From a checkpoint of a small transformer trained on Wikipedia: local attention windows, short convolutions.
Each number is 128 + 24 x the weight over its row's rms, rounded and kept within 0 to 255. Layers, rows and columns count from 0. Numbers have three digits each. The size before them is the row's rms in percent of the matrix's.

# layer 4 attention query, 128x128, rms 0.139, rows 0-25, columns 0-127
092:100137133145149146129098123133098173154124067161090113119101156090137160109134143104123097173122086160167102130151094119099130151105120149131094112123158145105094110152125118113155130131112102129114179153129098121099139091095145141089121136126140142159156148066122093127113131144087138129123137138169166126139146113126127123102129179111095109107148118089167133134123128089117165142126
090:151113131152157144113128144126111105163142148172100096087136126096098094119125142132170139155123112123155161128145151140102129135156141188177137074138157137169140115109095121148076127167118138144096098132132155141175122134132131114144134129153121170110116109119109156092136124096093175140152117116118124135109104124148137117156154119081175140096138103110126130148086118160101126081131
094:135122129144154154070140119116115108120153152171068109125087134139179087116112131105118126148162149118164129111078102102152151117134176128166084154118144123124149146151167144136097107149122128136114142135112164126139082091108136112157122191170114175135145085130127089124127107099138118133150106145148118150121119134131135134126152136134126118120133101094140136166118099147136176112092
094:131117139106101161104114154133147092131086113150103091136074115127174110132150139090095116175118138100139161133066090128128127144101098161146076105140147119153116140139173185122146139066122124141141162155120123135096125133118139105129099150106138126152131104115153104143135103107125141129132076152145169127137135093095117129103138134150119107149152160092154096122136137114150129123087
098:094139141083127079133174140121151142106134138133153091135162124137117135101145103141199094120150156156140118161120119119169117119136084089147124101144116154151154103119088136153127112126160140114148122124126122107092117110157133131141135065119100114157101153165100145126110142125127090158060157076099134125127159102107138119160140120147167100142151119161123141131096110133130126109139
109:163110121120146176123099152149114092143139146153102151139096124110179109122117148134081095174113107134135150124125076122086124149091136159128119162117151141112131141124156179097168110127104105166136128130118164139147131133104147146132080149133125169137126090120133117134146121107101149144161109134171109128149117134089094110079116174120101144151135138083140096113125136099151154113084
090:139119157140112177134140105089120111133108121108106108155130147083177128112111128079105165151124134120117125127118152101151115130115148144147123128104174136131127179175149153119073161130131109124116140151145098152142053114086119131090104141135139138127127132104172119118137115168152130075146067137135135118154118104139124146090128155135115130118123119084154088161113122148130141159093
093:109099119118136111150160137174115130133147124145153156088104115134120136145112176147135128123166136096151127107148109132156124168139168143122113121178061115121106130131151110137091135120108104150126145133121129080115178164127131129163147176137115119112107121165122113137098138111129116159113132131153162092129185124102125109192139142131176096152119136119085177123101144140148104112164
087:134135147125108128074130149159138138117123178086152101142141102109128150154161129126137096133086141167140087134152114122128156161130134121147128138113132136176089088099165160151135090105089130142126123121156121118092147120118096124131135121192113158113102096119142100150110119126103124084150112089166124152107139105087087079164118131118128124147159173146130146134151155167108112115135
088:140101147081108137155098118173117121128103137114151134158140153095142154139108147102155132146071150107130082143142151096109154124110148144090140100093172116135137130075147094123132128112089112129132143114151117157140161131100123122138101105176131131135101147120130145132169127137125124126118124085123096113076110172047141107098109133105124162128130137131158106109153158123112142124079
099:130115102111093140122127174126093113128122152157107099124106108144104136130137141114124122156142113138194091163128125153134162154106138135125128139096138150124136147185173106140081136097116132125147075129125137136126120102137151133125120121136136145139101129163116099152067084120093119133138117150126120160119099073132111104137129133159117053143133146099197162129098098112146145119147
094:134099124134106075144117083089148118125103151089171131116111142147128112130124110148125177114142131131112143128096135140155125078132110157142087137168140123144099094099142138157152133093114155161108138170127117126136107169158161122141142165128106106119144116128129127084173117117175130121128127167073126087100203143141143158128140128128150124118126135165127124118109157146164152149161
089:082146092116132105158096103146138130104090135144122168113112121139139134087150105114177146120146114168113092149160158115168124107170139098118127125132087104144108100109145103136185093122143104122079121147127125110120098129166139140066115102129130161155142137157122161115153133126132096095102108140110107161119125116165164140144118111080114152087133121142133172107108143127161133108143
117:154117156159166091118134094130119157120123143138174100101089134133107114138086130149135134143089132121146099121139128116140147115107156204100143154154116123134106095127122093142046103113152166104118126155140092145099097149144152098102137129146136125168140135134112121116132133137094136108143068096111135099147150124072145132155143114120136170128184122142109126137132145151109125149114
108:128148090129129128125148153114141122112133119151084121109148148168141166135146133086088114128141112134105088090074104080118132080158112149139157140104130101114140110133110116133120113110168123130161166119100182103129090085112107112134120124095099138149159113141122115125149120161125115077120153186110096122094119104160099108134138143096121162084135114101123143148127147138132134187133
093:142078165144114116144107122169126142085131145141143117138143126118108160164157137104137095142137158153121102108131116124125078111131110095180126120143108157127134151161100158112204106124132114157127166139118175081097138073122125169161139145129133132087133106147127121111111158188131117111088149122137111110104136142122105108119119097107109102143122148155145092134114107112170094131130
093:109124095085145144129121187096141095146146110128157138149149130157135126130090102127106153119144117137121115140117134122111144173103105182130100163087159110117148150121127103099128164149125145110195111141112109151137142170151101093102116138107130085147159176124148131169104122112161182120150138146157122143146127122130105166094124142149150143149149131100137091155145151129076120103120
088:105149140089131160125122131129146125131099137119113146146185112113152118146136128081138191140115089126139124146156159138118151164109164090125121140083148146110160134111136109126168118108131097100145117082170136143132130120105167137097093062095141139153115162134159126129117112123168092167141136127141141133154066149179157123136109127155133122117091149123150086098134141106130120138134
099:146183116150187148112153131141143125098091141096111165080160121142124116121118149119110127157159083139114088150141165138130101117178152164156140125073153154108148155141097148132124149126140089184140115109111165096148096101125088096113115100142110143122166132165159135135141097134104126107148097139133103114122114083174127128137120124139142132118128132114148142141147170115114157114123
127:144113152155118080138127073111114119144174145131130137106122112095126082116106125173164143161099135155122135147150104141170127121167102123144133142151086108155100119121098137128121096139146142123096113160116100104106114157136140155135174130154116133082119131114127127143154163159119129144081130118081140130100191137125137159142158094128161136110176127163080157138097123143130114108162
097:155158113122109109119119134123123113135138106102138151123133145096127157147143083150156101087124132128118186094107098100124108121130099096154143081145139116155106088124138149155150059125055132162099180155163161101138147141151141162138116112081096124108093122159121128120152118129123077120104107099079108123116114108100148108124126148130148121119119103143088114127097128117115123131125
097:100117091108122162075112191137133130122131110167132123120144143133136156135081124112121069141118174145118110137102083097097132131166102126149089160116161122140141140127156107103135185148121106162144146135071144115122165093107086122149125135135129128130134141120154145128106117134179156085132172143145117141133108126132087109107148121143108077119173133123128154143134127135157097121112
166:119147167151115080151124051150155145159130137087172132131107119122125111142154136141133158148094145148094139118148128143160123090127106110116148115149125147126117122076114126097146089142123144104085153142138115135102159140151165128137170116137168156113082107094073119100142133093133080111110132104133172126137156147124150133178140133135144163109100134171129132108126100134126109152124
094:139156144125126162074121148130131153123162103139114116118150140162098131168127148122135136122139075157128144119120152106100134121109107123138105123124125146087118170109158128167124124109111120144171156138200155135063153082130108111099087109095126104139125159131153122123112125116143110118159124091137101133134070121152119095140133154131073116114110142089112097096164141093125129102158
083:181084094095134147118146162129106090113110139147175134164126115148122186082127122157120107095150134143103105120116072096124130143120096165138123122082184114165129113143117142146126169158120144114134140135120145101154125178114147150163128138115120143129113109147102100174160090103144145109144167140126131164125118116146101169110119158116134106158141124133152121145117125132167171123141
095:137110140123145122179125084109161114143143128112136139146152138156154118115106156144118174122167108124156086182130165128149120108127151134097127132094137096135115152103119098132155124128154169117137105124120096140138137144152127077112150163114128080134146136150125142134173121111118104161162118194152140126142136157144144179151081147101171145118108156127161098118153145157106141079150
# layer 4 attention key, 128x128, rms 0.142, rows 0-24, columns 0-127
079:126126126154081145138149113134082147129119123139080113126145165096141105089162143143096141140180170086092126135120079125147182158158164131137138117121140079137170160159121072148118144154110103135125126157110119143144113125096142128086134138121155126092132134153134085117119181143137141161123091151121115121108112122088135108101088113134139114134151135111124114095125129099088127100139
081:129095136095128124158071145156152117137123107077192133156145141102097153118134120149137102109132147117093119139141112136176129129124093126113128129125142132138164101085108141110122112093128123137091159109156080156090105141161123139138129079127147170094130095142118130118128151153107101139122164175118142130112123140174135111123109127159141126162110183141051126131108148132154119117126
090:147116139154137135094176147122137100119120117149119146146118138159125137159141100097160132107128085106114161112121133109115112124162121121171147136133156137140162121147129109132142168173102100144171126135132122080063087162142146111100112169094088116110143126170126079126086119181100157109108126097177144106112123132116123109088146143129121138143145126129161113139113186132130114097139
087:095138157167124140142163148122116064150116115187101144143127144083165144140102118150071143128159097114123186099130137148106139125148155115124145122178125146092104142144154148132125159158129104158118123122110159153154119090091126139145116159142123081139152158132127111144156133181111134108140099155108105143118134151124115145117096144124118150128104113116187163106172101125115134129129
093:123140151089100100113108153107156139134113103102196137119174130134103133091097132110148106120151139159094114131139134112171144086107120151132112109113126145133161120090049121106090105114147122131112128129146140144153130145174128127129174085162139134150159139124092167144129145123112122110109177135103135126128136116165131123160128133124128176115136169161061123128096124141124095114118
088:107124113119139159123126112168107097174153144170081144121094138089169101142092152156091115135122123088135133087109124126114136181132173122114125119144131141139110149105134135127102154153128095123156151128096157127138149115076114132148087159129132104144124128129152112108145139154129117111137078159136108146107160128097092143079087138123110101134107086097164156098182133137148147116147
097:123171139157124139089194125150108126086140160135114121123118129171178123120135140124078127142124126142116162155111131141070170116144111157109140081119128141131116166114184118159133147145137141128148155108121136129160101098105162119069095158137115092161117135116124136133144103152149120150114128129107083154150112136139117138088138145105104142120160074084139111114123134094128116111162
085:178113129141124104122117107140136133149094134146124135124128165117076129089108153084149144131126142129143125136165048109117119131175145135133104134122103092107122108118088149157102129120144180134137104158097110141140121139156131145099157149113157124124138131111153134120090160056112152125126126132151112108112131138112144097121113138126148148133149169156134130085148106151109212156146
072:151126161134112109101137125127123104145115127141091118095132111145148115110152117139122080103109149130125109132118130074131108114124092133116145106194102142122059134116114153130149078137135134112116071152150127126130124112131163145148166140112158131123092183093117113106131132139126095120137123032121104175143130144135110139098170137144164115150126152161166100147137140143128143131135
099:128116142107140186156106155180160099153134131160118154149096134115160160126121132107118137162130089123156112093140142091065129149091153077098091097105144113122142134095141164131113117134093117115108127141168114123098154145126119145131110131119131145115077142122153115130125093096167114155139112086142157153129085117112100141081129156109153111126131122105160126164152169127117138147105
083:143107120138136161115108114141119122162083156156139150116154158100155172133129186068147147152099151124117142152134108114087107142153137125169093117135136076070107133121127155110129122105164112155136129136116145117080112119084143106097124148148154093152169120131166114104089131120129125108149124133102139131103112137105133090081116117086142154112116146137158152121112176135093153129137
100:113107145128135069144151126151143153074096101106155115127133080142085149131160087143127117112148095114101114151112108121138126084122099138162120118121135159129096096131113156097125102143117164107113116139147162139125104129177174136138147154133107160125141170098071140140096114095101114113113144146120120150111139168158160131177174145105148116126140132173159134111111112155147137107124
105:124112142105178131122123171119201103121107104123147161160146101145135149111137162130122165115162109122148131143128135109136137125131124117095062177127155097106139147113115108093148174138186126096129151139158162131132099159153144134129116123155156140122133142140101154108118091125153141104132168164087151107126134162155131167121097116085130136144097110134123126115100149128113148136072
086:130150164129155098158142158080089135101131139136113137106150126144082143157120104128153155167141143128111159137134122119142098100122124125114091099135118119148143151134114155132131107153109126134039097145156100139121146131146118132157146157132116147135087135151105106156104101132085135150127106103078144133114167127140157124140142092122166104115135132153123112137138063123075176110083
129:120100098110138136143132190155167134093103107119089144113161174114113152142142157145141097105189109116131127146108122082096112094147071131126120183080116121115132164154128114132163151095141094131093131135137127167117112131122100121126122164127125167107110123133149162135129145156131150109147144142133136085125126187135133106119115122150131140102095106124113090100100114126146118097083
092:126093113136110100155124138151141105111130094151136128141204116094110135132104121122147121115121106175122077102120110215138089146126141154164139166107072116134088107106127123107122163092110125134185109103156119121129156160110130144131114130118132117093087119101167170128101131155139136125132121151118126104131110132137096163116137124120158121156154124150138177118119145139107097106129
088:122161139125074149115145115129102150132159150153134080061116107160154110135127134130134101156128163162128113121121133119138153143159148108092166095133123171122115125106096126148125083131104161144113146146126133118144137093091116145131121113130104126145122125121056123149153158090181100158111121063139126156138157110121089142131135156124084121125093114104138106139165117135164133129163
081:111132150123123133076142147147140106172163104126137150120098110150153157136102141121089128122090105163154136114127151148125125135156136098135122114160128124141089110089167124120123103140180190100163133152114137186128115135152124124139108081117105108141115076127093159135160101091176109127097133112136130135122143109104110157112121176099118131142111088087108105133125170118146145166135
125:147111130124134155104130135111148109102104124159120133155143164165151139147143134124150127155171124131145118140121115097147145138168140122116139152107135106131147147125138090148095137163138051065169140090129154143115125177180159115128152132132153122114127116161103141088119150157090151166135156189134145146107086114156127127156102130125163150175105143108103091134143134134100111111138
087:136098106119176066131110120119126138114108173134165134122158104146088100092130128131172128106133108088097140144135158144149152113099116136139130143145111103106160151129109126102146153110097121125093129105148130073107118120135141145137149145140170170142136161138108107121104087129065143127125146191088128100133179114126168129128116099140166106122151138154110155136085123161119126105113
095:115100140128158127140109120181158163145090124144141144144116150085087151106095123099110059125122125128130122124122153125120148107117104106128098138115150130100125115150118131109125165107176138122091130137100141168139135125121141135075157142108154146124132127138143117168121138135121150100170105134130099107166105194142133115152110136114114112152153181142148174107085115100134145134058
111:133138088132041152112137120177146152113145137133149096162135091155135130104134141136152134146130108128092152098147131129142106171125122140086213127116100131121120127149109111168126096116076130173126106120140132086133136130083107139133137124145133121119132116131146114118159147126164113145124122083121120124136097107125139132071105130132085122103126171123151113144181126133162110124158
069:133137171128212108160117129127171119136062119104127170125104125108099133105122142169123135108128137097119126156131131092125114112107114129120080139132121092125143112112106125135135158122158123128090130125100096153144137150176116153108158109110168172158093152137126143153124124145119151108125118159099154136143132132134141166173117125136147099149129107145127172124101142134117135146041
086:132120105153105124117125115146099153129166116142102083141070109122164094143123146110109097108116114146165128125130124148137148104148160113126136123144112101156115127120171118140089108118140175142128111167128137170151156182101129094132108131099109091116125068148146115134140153095111128151121092127121091126154082097114086129120134140135124079122098150090106085130120125143107139196125
107:113125116105105148120136134133104155110126139132120102100175142126160119149126118114145071170139163135074077110131115120144125107156124167153151111080135174153124113132086125146139109124112065155148119148113131107131118084107139138057133149131129169135150134100140130153100174162127117117142126113148129135142120135126122121133114106102157138134114149141118149142123141090146088061180